python train.py --num_hidden_layers=14 --hidden_size=96 --num_attention_heads=3 --num_key_value_heads=3 --head_dim=32 --intermediate_size=256 --vocab_size=8192 --hidden_act="gelu" --norm="layernorm" --norm_place="pre" --norm_eps=1e-06 --positions="learned+rope" --rope_theta=10000.0 --rope_fraction=0.5 --qk_norm=false --attn_scale=0.177 --bias="none" --tie_word_embeddings=true --parallel_block=false --init="normal" --init_std_qkv=0.051 --init_std_o=0.00965 --init_std_up=0.051 --init_std_down=0.00965 --optimizer="muon_variant" --learning_rate=0.003 --lr_mult_o=2.0 --lr_mult_up=1.35 --lr_mult_down=1.5 --beta1=0.95 --lr_head=0.00568 --max_grad_norm=2.0 --warmup_steps=200 --schedule="wsd" --decay_fraction=1.0 --decay_shape="linear" --final_lr_fraction=0.0 --batch_tokens=8192 --max_seq_len=768 --doc_mask=true --train_tokens=88000000 --max_steps=10743 --dataset="wikipedia_en"
Each number is 128 + 24 x the weight over its row's rms, rounded and kept within 0 to 255. Layers, rows and columns count from 0. Numbers have three digits each. The size before them is the row's rms in percent of the matrix's.

# up: layer 4 MLP up, 256x96, rms 0.25, rows 101-132, columns 0-95
# down: layer 4 MLP down (transposed), 256x96, rms 0.258, rows 101-132, columns 0-95
up101 095:130107124122150164160133169129128156127104133154090123121119104158110113122165113142128130123119113117108134109101086130156115111123130120168115141133097166116094152162129148159181132076102146164112131111092118146108135139137140153083140055115157159120147132117114102131131050130121138140
down101 095:118150144133092137127092126156122139110147111154156145132143134085190111102099147139108163174132130098086092163128124129073136152097097129122107128167131145098179107084138120138093137126147162122130138095164139122130144123120082111149160122122084160142139107171131140142122125125100122142
up102 112:126135113137158123101117143125095115083128159122145162139126129172085108072082083152132144095123136081117135118158146113107146132135147127084135087086128104137134111191151161117119135092140164163135124142175114133162147159133141137109139122149108126132169110148131104162101148123124118139
down102 112:144129191134103136093149097153131123086148151149121153082136125094148142132133116127146142173111150140138076158142154144145064127110122118138113107118111099116120110118130128148156117124134148093142117112091135116153157139113076150166102122115174131114069127144130087178128147145131123124
up103 107:108102122089146127120152079116134121169121172124153154105106149128139125078103141137146105107152127137149086174097122131166170169142133127165142166086105087109158117149141159133085125129141136134132132127121121109127119106145121088074145152135126116155137134148132124156113157134089154081
down103 119:101160156101136137135184131127139142137150112140173134115107126161109128110105141119137128139095105109104135117117094119121141112146105098123141131134113106131156127138135120183099147061118156088154123097121115152125108136141089108136157135074217126159099117135133131169123141117105162130
up104 093:165123139150168143144121121140143170104156097095105101184140145152097105140120099171133144133112105135140121168117150109092130119103153107102108092113095128132149173119150128149140158121126154082159097127156133152085145124109137128087147172157103121113135087093110104154121105132155118114
down104 092:144085121137134128112158121152141140104101161123109108090075155138104117123150179118098093145147133076124146128092121135148094183112161114133169132136148172141197115102122116116093146138141147152139141145153103095130101113103118138133098137122160129162090131134127151117090149107117128122
up105 092:098153146135087097113137105162116139151135147119119155125145115092118102108127111107112167130105137155141126158121135117099080136133103159117141142146138129103160168125168156131125100116058166135092149133112140105110130130142111121149125111084139098102139148174152148121193113097168163128
down105 092:155127112135129127142125110117120109130139134144152093076175117156143115179081166150158139122130104112095136138130138127197114101151116130112147129123117128173131109125147076145141126112147145140124092141126144128103129088144140169148099159080123090175101102116147111145116079128112120159
up106 105:115130122142131048120151104137156104125143100155182171115136145103057149114118131126120147150121130104161143172150119133158137150132103151134119114135117154107105119115100107150148146186132129144124123158097157149098090116127083134143107117110108136136110139119136126121128103195135135101
down106 099:153131149148101122158110124083131152123157147133157118142105152110124123116088135113101113132165046129145121099148156152107071171081127086114153116153127134132171139140171132141096100086146159103146109113127105140161122121127130150151161110146141120087144138112126112124123156127131113165
up107 099:090151122124099139175140139121150090132130175107155157100113123092140140123133131113134142155131115080142124135127102172127130088128091129159140142152090069131152114146132117174171143138132125142119124105089101117165094107122097160163123147118112122149111128102172159124144178127142089135
down107 096:129129098125105120164124167118155136149147094174145106184165111111132090114135117142125091104122117102133171110116098121170110151124163116096151118097095165165080138096127144112080126153107143139121146173117166128149098124130131137103126134130126103166154140107130129134110081145101149146
up108 090:139106172140131141118147134108112131106098115115147122105141091131105118115149143175137117138156099155142131168093109191140128119112145151154130109155104095142093126112120129146097105111097167125144120126097185117134091134131140168157087106129153155094147138159134116066145173103111145131
down108 085:087111123160111141138137130126168117118132113127089142098096148102169123143111093096121121126112144117126158120104101107128132142129157130111164154142113163139129101122106141120119161089118086104077159110162116145137193107127150076165101155108099163146132132148136133172166134143154095128
up109 099:115156138160116160149116162082133142103109144149127106135128106149152151115147124130133136113142122154104119128105130159135119095107130142141104138168165114097123112104161161120118160119094088120169086104167149116080108069164175138131118141116166158106102096123115097144099156136154158120
down109 110:105145184137119138120135146126117102158152127124110127113126094098150150089122133127113118108112135133135119099087166139187135069140118125082150073125122113132109157098130146066138155119105152153137121121128139132100136103120155109134138151125113134149159122089146157192090122155131165150
up110 093:130103136106164151088110120132136138120146123110140133106088152123128172098075141145098154156114136139111074131131129134103142146082150115166112154101112167143125120140102138136164118112147166117151104105092152100119134113155126139154192107120071136138131124110132106170152103143093163114
down110 112:109151147168127139109126171136148150100102156113137101133098130102164113138116169143087093157115110144113139122102127073116113134114133119101138101117098149154112169114109165104187138098133144129143130154142159180097115112123146118162140126111094070132140107098117111124162117114148152161
up111 110:145126123163102094128122153107161168156140176122110113119134165167143126163133121171136141151130154105145110122138120136110141136127136163117138133114150093093108158087151118167111156076124121114109122076144120117102118143121138096122129127066173103122112105109126097130155080099169127099
down111 086:126157110137150161105120148155145103123094139150112092092116125088140139127114093071147147133148128159080137124124116134151142164124147163104171115157138116145123081130169143114154148168143107124127128146124121127143090121114109157091133081134106082117123139188104124154091152132116164108
up112 101:162111122121127152095146139116142134097109126130127111086187108174116167124136140106166117111085129117123131157140118145086142155132117103165150177097172157131138074165104157137108109121126084133128119125086118144125143140120122137111117138126158189132156080112141114089150137122116136105
down112 101:108123156141155128125135115149115089154158148121117119155118130117110136154168114094121132139148142110161176121174110129128123090118148092124109109197168153134077177105155124131136107126119130112109114124154145116114114136131123092100064140124129102132085151148113154129074150089130154122
up113 089:127106150136092096132143123136175160090101183127074103110127135135114134117145104122088091123110111153123151112116113111122119167140124123150130128134135116100119081107134153138184103157103102120198133150118132112126158114132132159103166147124129139139118162166126099171135105144125095088
down113 099:106151126176121089103111170128124122134106120129136117150123131128153097097150130140120129123110123149087160114096158108091102163117097108108118157179074128121130147126069167102161120151138167161112157136114128114173134130140131115153123111136160144162107142127161112136107071093150134111
up114 106:164102152153144123136116140154144122130106124074147125103101137119102123091153168164096138111094139127125148121128106136121117101142131145133143087121156149115107142128076095098109114124101129101140120153136155140120151175122092150128139093166163146120130202153152121130194141111117113094
down114 096:109114090119121132095123167138137169140145108114127111125139159155146109140150141125135088114145161130133097151100144123147146138111117156124167120117131131146082100166156120116125131170163084126106147132114175130126121136106187172130078099095103129185129127150101130107080118099112102106
up115 112:141092114181112147128136141129130154133140124137160123153086146158160156123138142097126107104136171066107175118110115160116136114135112117164111136129149075136129126120137118095085120120136160133178116129119094127155087103141136075167115167136114096102125140107138150147089153118149121151
down115 111:089158110152130146145106100104112170151130156128167118151101104097110092169134142092125091145141172086095125150147108121127088166112083128164139133098138162146114135171142123106119141107124132115102120115147126085152133114134156148147143130133102081131125087094139134179138145145132140158
up116 092:140158122152121144097101153127122128134114103095118141161137125123127136172112123215106149146126198075121108138139086118105109162083153098135089139115095133132122109105139113121102126113157113118161112137181099130112147093123119098165132167157137130112151143126131158128118132143113132118
down116 089:140137129120096122137156161197135105153113110153122103134123088085153120144151145146159096156114168161141078119155137127146163132152102109101117132082130127138097131135092141102102086156165124142120138125125097118162118126128137148089105089125123125131152171104094137101155118150106111165
up117 104:138135115111133113135093106167129177121140132098160146099096170133122109125148126162151089101110093066130108142120130167178110100090147150163110161149140079151124119149176116082131133144120147119161139145109156127138157135138130135128088163125121126117099156118113137128167127090129102120
down117 108:155127108112185118093103099108140142091093169129151113120107148097148104103157100152143099129145130107122168106120142158135116113121151116152111137101152171196116108130155116113131164150140171131123164154112136110132123181101101119127134105119130120121072165136106151108105120131134087127
up118 102:136098158117126113133122109086137149096126113160121141140079119160132135118147112181143136135144161089135120178127126102108137113124125158202137166162128139159110115115129115107117072132113102147152112135134130112143130125103085081132146142128105105144098131173064165124136134130142155121
down118 089:100137155118129186150185125147133164123096089135123148140116126150144121156133100149124124102109113120096086097144107107104131130143149136090131120172115149134115178099092142133178113173146082132138110113160095161125115094102129129111100147165134151120156156104131125082132137130106104127
up119 097:129165109134140131106153106122101173126124140150182100125088114108140127124110166085137141120160172162146112078119105134124165109143110132116124125131138137140174140111126124157165119123128123130072119119136084112185107123123135134107114111200100133148131086109132118138156141111110100098
down119 096:127134161122130115149125115134165142123155178151142114101158147110130149093118125154126148137125139098067166109118164132128100109117137110130128106131099126125111139129172110089073129106130119109172137113096114135145104189117108131138111093132190092142114122149071124138113136147114177149
up120 108:104110111130149148078152113121156055125118163119123101141121098153144100101123117132115143158100123143108130160117142137110118133187159123126081103111157110165101127142105111146133146112124133127086111123113099160156146104167159175158119141134120124117151115171180127118153162142117120095
down120 093:125165138165138150133137075103095133114109180128142157122149134124177140140122123115136110120136116163143132113121131131160089108107106096111154104129151139159138122104092114158162099133144113101123154187103164181112100118096165142122097114110127132149153118100074121114151078132112122138
up121 105:125122140147099156078130123127150198114160147129138101146147143105128117114125140115141122056118141071095137151166142130101120127112150148158131099130136123168122146138171142120124130135113172109146127125132122129127102113137141086115106125140107090081110134146167132096114128096145127198
down121 099:098129147138146178136112121168134113101121101119121119121105097142114149167126112131130165155146110145168164137117108135139137156116116152137134140080169091113160086137111120137121134152090110138130132143117169118127116106113214143122088125085142100110123139126068138150091104150109141131
up122 094:152106120123106131131125112141121123106126098156135147118135187133109099174101144099125120151117120131105120132094143125136116098157165130154046106123127145173138138121151153086116154175124126124133144149138114097112139092148147141138097121170086137123127069168131150112129158170118117095
down122 094:095102117194149139087114136128118107118106132154099163112178085119144100151168129122112158123098163095158093153146142112127159118119125166145127099134120114116125148088118143129153129119130100135121101089180145167137106156110143111123142111087134126121131125162111101156152073138151109134
up123 097:153116126082109125121115191167135110123109152192086114131102119097140137161134115114124168147102133136105141124087177125120128133132140094123115161118132087127146169124146184142139117124143093112149114101101131146105093151135088121109141089161117116101145127134123140120166157160149096120
down123 094:161134153123132142126109108142130111138105082134126142137146091148130170104113164112120080129167110130140129127171087132118146116140147109089118143116151130153125103120110121134131141093150174177145149146126103123130140107109129069122122138117140125065090168136105199119129139137138080152
up124 097:133107113149147088134104125112119170136113148168094168129140148111133088109156129144137046089150106132147118122114112082132146124097153144171119140154092117108158134120099163172128117076091147176148114117131129074138120120132129167104116138119148124153126138152122119141135136145104138111
down124 101:074168113144149145122082094152137123180125143123127141097097108135145137163095140114136173149123178122148174140147099144122099123144107080108113111117103132123116121186093135116100160139147098121104137103114120156118124131112151092100106160102164131120148131116159109117168122118118127165
up125 104:078171120109118135149161166123107108133100146130113132153143079153133137152103156111143117095140105128149098105148133093144123077162099113117145116168114093160124120155139152116184126101138117150130119089089141077162123131121160105169162140153122117139109123122153134113141148104142108088
down125 102:161110144112122118106140107149102102098135079106130119155167097108129117153158134114142117074104129140123133101100106143159138140175159145104100153117106180104089146128113152156127094141088162115117147134157110099139116160115140167142111119143179130160152138121156104145147116126083142093
up126 108:164124129099120136170149123145092151144160121160142122088112178125090172144106149102166153101143129124134117120112101132118146102104170112097088142139129141125139126109075110112105119131113096102081148149136138123163125128129131123121151112177128123135108081116187149149144101142177114110
down126 101:108116082148120138125111134108130114136128118098090125137119138097154135155131077143119160143188132142143104160144109154109121114168155136114124137103125135113115180145093138132121144101132129069170091129114149118127128081130138124139145119111165075176144109188091131139138110134165108138
up127 098:198132128135163160118138104119114093146109117131113127125100112137136124167139130144108183100134112119117113113138126116101120165152182145154115080141175135101094167131115144101150128124097128139155108158126101126122129138117104139167134088124109115135105082089135087114115168176134141155
down127 090:097124145137084169130103133095106144121111121112113144121185157170143106117142171085095135127099125121177113129158153123160097144139133088109162103151099155148108140103092135142122101131167143142149112126160133132123153137110104145107145128132139096126139057154137094103134134123094138166
up128 106:148135138155130109095182155132078132141128127115134136120159152140101132089105128155135156107093149117091138125116148095111089118161120125119183171124149091158166125141132145133106145112144094138112145077137106107144149140139124150094160105154137100088145138118118126107130091062107108129
down128 096:168114123126141132160079098139172118125144149155141100169140118111107148108146110142105099136102171155156086089141129159122152166120110097131171097094150146141077155131108095119119135090113145133138093118135140120134115097123146100173140158134097135123111158094142131114129172158105103132
up129 105:109099117113108119170148114099129156102143145124123149160123123120132167115159083095135134113123167154116159086131151128073139114140107139146146124083153075156124108114126159176129100139149102102149117143123098140126174091140179111155140151115149095117137131113140138106130180124152093111
down129 107:110132138133138124155154109132151189119125113105148155131120149153135128120088155143160146131090071140114143125174121148150140130119127133110108069134142133130176116131088106098122160083111142175121132147120102122125122139078127082130156118140110162166133084113148137126162111094128120082
up130 097:124083126148096099148097119140116108165076144082096128176120163146152131122152070123112136127127142166108128118151140145112166124129126110107101133143147120113122162156137153121170109140143094108120077133140149114144132118176122112079093128093121140086130121148142128145145154143154174104
down130 102:135153140107150154126119147113147156099096087151144074110127183124069126107078107090129107109170101145101151148116120111162133141155164128107123096118140137110118146115113081138153148094173159155134144169121139152117134109121133122123162161127076132122143133130121152141101128115110127162
up131 108:101117161109087129113141086089107090129139142113165172090160123150112141084113131162141090052150138140112129149143124138135132111106112117100135116155171127129161116155113140137108127112122135186121142166142128149136149174179141093119139122115120119097131157134132094116090143130114125116
down131 106:132108125094166107106179150117125113155105159130104140158125124109130096121138106117161144153087129136173136139124167146119140116139135128176131156104153113120117087079159116135104095121150140107108152086123109085154133114118101108122095128137167145115107111203130147153147131152130080112
up132 100:165124123219106118123151146125102134125138074098161130115151155136105118128132143134106123096136142107115081153120101146084126078164136136103142133153148100141158139120100115142134154137129138133118134191151142121120110145109117113093087137122122114139114142125170123153113082115161111166
down132 094:118099126096144131155127119139125099147103170148087125154102082117129133151146096123151105207159100132108106117159157130179123131102128146132091131127105127134101125113128091144150121086123151146160115095119119162127121090101104172158164157119118159145153120150127114126116157131083132113